Part of a small language model's weights.
Architecture: LayerNorm before each block, tied embeddings, normalized queries and keys.
Each number is 128 + 24 x the weight over its row's rms, rounded and kept within 0 to 255. Layers, rows and columns count from 0. Numbers have three digits each. The size before them is the row's rms in percent of the matrix's.

# o: layer 11 attention output (transposed), 320x320, rms 0.106, rows 6-18,70-82,134-146,198-210,262-273, columns 160-239
# v: layer 11 attention value, 64x320, rms 0.125, rows 7-18, columns 160-239
o6 092:122120131121149113132132179158106104171147110085126131154132142125157146163176097136141163148087144128164102115112149145107115071171102131167130134153135115151156148141152103099101103159163110159136113132195083124092146113101132130127152118
o70 097:120131133124078148134151115118136162062095169171147124143159148116146133149171130161114108082153107134115127145141106111157127180108115106136149123139147139121103105101135134108144149162150118101134127150124116170121133132168100100157113134
o134 110:127128069160114098145076121131153132110152134111081151118106108132118130087107143117107155145108141140115142164150122113124125124097125133126123142118132102150119146156111139164090129096126153096151164092140138140138129120126135102098113108
o198 090:122144111097170144108158113120089142149155100149152127130116089150112130125108143141130133075121112155152113113092165130093155117159113102123150125129113153089123083108124143088195137146143111143122150147095143101164121131130073161133134156
o262 113:130095160141152114182101145171163117145125113132082124113095134098118138166072127102131153176143141121113134094118147146145108108101157152117111128123159129134109197132138108114097117116072163128143116110145137135104104152139133134114146126
v7 112:136120095121173093159123102104156114127143179126143140133147148142116126155120102133141150186122178134160103109159103137191132137144116131093108122091146133108124167137163158166124137138144137149141119109108128124106183135132118112141120155
o7 095:135122141108155167163165100085122159126138117131151108097153136138106143118081128136121103108103149137142119135172140149112095134108152158091114111119136119141068102109076148094123163109150088147125112141144130113138137124163082115115158119
o71 100:145153135090106092107120158178202138094125136150107137121119112117137084117159143115111129150117114122145123105090090108085151133090127115118116185158113115105180130147173118161105131152112177126118131093109153116078121149183119133133117126
o135 099:114127104123129172073126109135108117164139175144108094162120142144144160136127100110118115172067148104093108114093139152195099113128104150133088122103128144089146127093122159138136129105105161114131144108155089128127144164076125162126119138
o199 095:133128094131112111131120144168136096142122081138125130126120106134131134104174132121118115118177073130122150157113124113099195123109108093169188120147146158137126155172122102095131106166110093153114117156092123137106114138143138109122102130
o263 125:119123118179126157145119097092068142125166177139143124115103134126093121170086098137169140094117137134124111139119118118135078144152148156111104112112118098147094098098103155103123149080130115136138148124182121142164139109070127124132117106
v8 102:155163139086132145113160121149151122136151093179147141167110140101155095108100116125091121174155143116130137132167142109132101092149126106179146112131088128128124158133098136125109148123115162111107144137118103096147134139130144074118099127
o8 089:133155131125133111130112128141110114106133128142122064117139133118137112136109077126105129172120115120111145115098162101132129133115110086119101126167138172151105128152112127107122149105193131145147087133110076150120144111159109144118084101
o72 097:122127123157136130139096117104142134092121133112157116103101142188146162098113138132161121123129095109138123124140093154107144126116078135106148115156156099139131109111113130170138157121062127135098104104132147101141124118119162114118142109
o136 118:108121132138168138145131090112161149102104136147103167141157102105115098145141132140099166135190137134105128089143141127163125113131134091120106128156151145137128109142106114097099139123139143107149171127110131210124153168118119140131104139
o200 098:117113132137102157112136173106083126158142150112165140120142153129099162140152149147168136062082142141112141121107098130132112126117104171110142116110148121106102140116167156095142116117117122148128138111148115078118094133112118126134147114
o264 100:143117129141108102112160123173117124141106082153096103114092076127135117102122123137069128127147112126140110127161138120126109140134182121180131112137139141134149177142113115135090130135182123141148143150124134158106186095125099139085117154
v9 095:126119134140107141127103159139165090096110166076141119134092109151099101127155108130103142134121106139170127125124092146166120140107097130164119121099126164077175144090103142161157172214101109156140118111115137129117124116125133121130105114
o9 091:179105128132161131121093132084070156174146158108143147085107078114133120118137137108102162138154165128115102074105155150138093123110169122117140041132138086124131101135123182116142123104132105125169147123151104154148165116103130075124103156
o73 098:077108174105105107125115124119113117114149116187121111114134125093121126148154103142090120080120114109098157153145073120159182131159071185180112112146104138130154135120094156101127126131110159122115129112100116096146122156164119127144134138
o137 110:145128113133098156155106100169160129124073152119122126122133136086154133182130129159077115162076114153153100123123144132120115115119115125109119165149132132129133124136159079126106115145102137106112111133176135138129130114074111117171126133
o201 090:070150120140117120142141120125122100158142089137126115152171153136145163111107114107197100126149141129102158098115131085117140146153095115125128155102139130138101138131122106134158116103169101169119137151111157131099109138115128171065138124
o265 101:170149070148129139145139074110115154109113130122065191115102133154109088129095135134147137163128150134132118152142160120127105154075163060105152131167129132114103114107116105131147123104103128123121121152155124128107134096126134113143134140
v10 094:121151116109120132099094142120073112129133175129123167138150088156122152158151121145101111148124179156120163154140152068106153119125178178126151117114113110141106129132115133129084088138152138120114101115082129154129159149114113116140137137
o10 093:130131121094170142141119081105176136154095128159131148158090111125096122155104148079123118119142123173126128120131139145105160149108129124138163129101105096109128126131162142163158136118108175126111115126165126164134154111136088113114156125
o74 097:136144161103120147099168150106112140134159123106123132160156139166143107103133161123147121078080170080128092133138138125134062098118137144089116122140107074145137111110141164119117137146159117180125098125091154099088144121117182097133135131
o138 104:112135081152133133144079144165103150127160117135106078154094110160136134111077128118111187173114125113108166161150111135129100136125160098145124143107137139124156117171126136149121170106109103111108173107122089124104129136121135093134128118
o202 102:128138146134106096137190129123161093116097114097133130058135132093148153128151107119145143117102104127137121139115098120143128153167100089152115126164153167148117147077132127124160096140126126131151119150092154121167099104158147176127085133
o266 098:124116107115123125168064106154081137118121122147128077166093117110100162135143113124157116126185134139141108065102160114115139091123141122122138146100145100085122115110129129098105146114091104128159126139154096143082115143096057155116158153
v11 095:184108140142166108142144119110143144107108102130166109096132129099124092125102128159108124101126145145089127157094106105096169111118126163118154125091121141124170188112120108087118152139137120144113132113156101171070120135157139084138136158
o11 094:126153133153110127145178112107117112138087097157119147110092184138146114125110128112117132151172147117121153122151124160134155159128124083128143145148138104090107117131139113141162134121100189125120145128103109097120151085141176160102138120
o75 091:146122129122115132150110135119130089131170164136112126108181115137140138124169102145153123112081113142131115136160122138126111117123140150129130082116099113158169119127136122119117159105108106152114128134108136158087115112113132135138148156
o139 109:127111121164149160158142135159115132134105133121184161139129099111152088135096153067098137120123143134138137157114136093120148109144130127149102157080088138107115108123139172124134124144111119106135105130152126115131179151140107109150116153
o203 102:094119135093108128087086118139176126150157126123080080142126126163125198133163129115139118140122106130130124103111128176158088141103097134129084137136109134141134100129145102128149110107153156115127150103094159108153095136155134132097111130
o267 106:132116091166140142136168137126107118109112142081143137099107143099108118120117116138100111145152156143132134138134145132110171090139160113121118140111164159123130111130081146130118122115107101139133122116150121144099129126108100131152117081
v12 101:122139172153114105140151091104169105116113152119128162119111094118151099151118075148115114128140102131149120157134141128111166147131109167113129116126151142125129134111166120167182118131124127112101088164113099142077166108121133127145154127
o12 090:115140121122149111124117167140092101138125104147130109151178120082125162104118154086149121121144105101157166147156129113134128147114121127125129122142103139135105093125130158114128138095147142126139134139133107117113142167122140157084136122
o76 098:141108146116098110103104110099150132116175170148122135099123155151114108175140094178135098155115116140164140170116122131151104159156165124106071132118123096114151111154162097185126107156145158126137125121155147134139073136115141081145115152
o140 108:129102131119114130145186074097129123141085100113161133156085098092135151115135113140135169080168144143122079109118115146156112115121134151102125137140173145171122123153080126106096090124141118118086110141098103158086156079119136117141138115
o204 103:138135128129176159090097171160128164131138102098118139094163138167120099126165129111150088169132129094110119111157108141111162135120116116168152134117124110102158149128119144126133167134131125147149162132155167107177129138126115139111101146
o268 110:133130121157128126136115092104112085131109126157147106128143144098119139107132155100094187103079130130141153136093109118100083142097110162124143106161121173124108139117120131100137114078121116134148122132123082118076109105140120160141167086
v13 109:134145096125129169143139097156171126131165106109119110118143114133116125164113114126106144131178092118098112168148150113096127095148142139178114140150134181151102196117137118149134109141138144108160071125112100150180092149106144123133134106
o13 101:086131132138136134092143127112151104112127087101149083157125134133107158152099131127127125128136090151171129144163151135115106131119144155118138124099106126136146118124135164176137106137132143113128126126109146181123179127083101162135124128
o77 089:168120130131113088140120120144078124144121138114130114140121132141117128075142139123160147118138128114149117137101167103143169181061130134168088094121157164135117117114110084084114157118110120099111129098115123127113147134183184099119115146
o141 116:130124135084124158113159133151131150104078129128125116082083099115132116155094145134125151143119129148124123161128148110124121105131125147154120168194139143142138126157130170115130070118132149164143135185116142152086112116123093100158108109
o205 093:129137128162126114147089111118125169131166153134138177145125150124145097109185134124119110120125152109098113118104084123155114131166171120083133122126117056119149102094135105127157164145103119141112191087160125101110126108143142145101128146
o269 106:095165145071134113111173164111162105125106126136121084154137116088165159160114110175132129114141128123124114116133146112100126124152117131153177118097123167151099160135150131116123094108165103118137087148118116161128139148108108145144141101
v14 099:099152179150103143145183139148109121096165135112116126143130135138130165116110099128129163113089132149176066097159143125150106138067135132142139137134123102157122121114121110117110142145145135133141154150135137122127139099107148123125095123
o14 108:117122148134163119148102168139102131126147093108110166130102063118132097156117144131093155141117135097099126131109174094124130130138176156117129139161167145117136160135081109138109123168156084138117147083149108157143089124132129148150125160
o78 095:165153103131128136122096147089141136136147139114100059078169121141123089102181093105097135164109139153100136122109105133109147169123178149120130172124085137125118116128121137179115139133106162131165158122126099147114121162138105155133143129
o142 102:122128177143070159122158074100141109138160112148121105136115125080076139138115108142136108126089119131123159126154131108153101102072100142125149134122110124151165105121153112167146126137121116120108126137167119128125081124132167122130108105
o206 095:096109099135159127147116140142139109138088111132142121136119151173145152128112148154127096129170138121139131139100137133131139155187153097111091111122118131133150132132153164120145119094111151134140108135107158104134191173102133131118111135
o270 106:157127105121132123135077107153112127144136137119126176120084105116110132142145142100141099112141108128157110140170110146126112126116126112143124149151155098119112152105148100154124140150135132157121122153094152146133157058100146104107160135
v15 094:142137107132139163087120095150109155135100155133141103098116134125117154152159114172096086128134160117143131143131123135132123122120113102149126119101119073117115165101129191149126158113109153106102097110139131147099166141101151122111143186
o15 098:123110111114119125118121099100129109102077123121106141129114147135125101171083143143129094128176119159129176059108104135110157111121147128137117114135138124066113131108075109102162142132121105116102098138154166146090086094191113144126092153
o79 089:122109133112083151137134133136138158143151126111109131143138121142136172128179105145089112176111154120143121154138097112090144110135124118125133187154104096160154063126154117124106120116123136122136121132101126139167161180117079124122129114
o143 095:114102164110108111120099098162124133106146151116112116116124067142114149120117108150126111122129109115111148182169116111146144140093111088124138147090107164141119142185160154141139132129099120134132103099175147126111140146147111136173148130
o207 091:149104130139133119129137170131122093126137115123153138157156157160111113114132145080143164122127115143098070121124145160140124115157159178130135138132155140132117098138124112160090151155160098157146153126105071110141119121119136093113111098
o271 109:118097127091151102118103152127126111123129158137126151099096103113122129115104078149151161141096107115156138126103129139173105157095121138150130117134119163119138178128119118137190082108101103108126137145141147146121093123120156160139156143
v16 099:179174083161120115085137148109119118141170167124158135177129145191156117093120173125101114106156083131127128106143149084104118129101129085155131098079153117093131116159120162103121105108145134132100136119133131143134153118113148102136162144
o16 094:161123177157121158110123142140089088113111152122115070127101103156156094129144113115112211166142143125158159118146117095097078096160113136115132132156119111164125154104137161149136129133137105108149094168134128140188121136099162158139138162
o80 104:097116127117110092172160097146147112129123118103181124114132166117093197098081146100137143130137115173111090104128130135143146112128117143171141157135128133071139101138107100174128130111169114112155119087117128150134118135174127129104122112
o144 107:138189047145149101111137147103124111106163123115109116123146160164155129090129110149121100138138111117088131150108152133083138113133194165123094129082136159122124139125167148122114100104081152159106126127115109130123126106115136122140165128
o208 101:118126157107121161144096123144149171153118130123089172150132115092119128160150133133167141107107163125118176172109143153176134136106104105128124162158103128121120080107130109142109132156135123122115135125119128086089113147136137152111068138
o272 100:172131112132175119115108129105080090099106104163099106102106156150143119174124077104113125138111115133126135129160097132131100145149170146114087121106116098187104200146138153091150096116116149134157107120166150116119128111117150071155169074
v17 103:098162111130133138118102119105141145097078152133113151154139156133140111146122132142131132105164115093142122193134071108069113132117137163137145121133139144147106097130162097127163145100111115149108141170153146132101174133118095158130133124
o17 096:116178118107132138125152139129099158163091111197098097189085143168142101136133155143154127162121124127124168137121133096150115157104103121150163130135129131120159155076130129129119117094093151139134154147110143121143096165114152134150121133
o81 093:166119131134173145140099133128154106083152146077141127116211143136105149075082125112097108111107153095137117162168138151115181092124095136112101143078141159113132091133102145144124121148154108110113127126125123135113133114166124136141126133
o145 111:122110147119139099099148107143154113116088117119152167073134134180153131136145108114150098095163118122104090148124130107120100144099129108133124115143115154191113146148123138181114126106111151117120134142129106105078133130160138096104118136
o209 094:163111139146107118169107107151133122163158128108141102108108126108114113130109109120108111167103143168125142124118130121140139118163158132121109148103105113105091124165136132123160150188138117106131081108107123137161104112119138116129153125
o273 107:102121156157097128150140146112117106119129116116126155117109148134123171166121153130128153157129105129121129095096183150099096097104147109097144085134140129156134173103147107112119096134102146120127143110131089161114165160145165126137124113
v18 099:115156128108125165117109161166108120157156133109122102110131106114108139151155104149088170181114122081097131146130119153105107113172168092118119089144116148112143150105110138110110088095131113099133099165121127142134134128163098140130158164
o18 095:172111129140144102098110107155119121105125151110146094111138141133110163144111118166061152098145135135123113119121147135124130100071112141090154149129114090133175100146156120160127102191108133153133107152117125147125111144130090106120144103
o82 093:108121104139122131118155109124125166143168105133149141131110154129151113113145102102088159114105140142135140125100133172135130166180115158113142169146162141128139102131163120152130176129135153117136122152171116132140097168129160147170162106
o146 108:109138131112118136077171095144114107131135153141145135144135072138083111132156163147146130150163124160094117115154091089129108132140126095125128153124136155135135101119077164119080086111133136140133148160111113180138146111156111145159078163
o210 092:098120148171157113133097116138118137122106107139093111115133179138145133123069138099163114119132106107154122140122129090167164113127170158116112099096081111123108151098118102120146132152130135119083135091140147101118138083115203122140125112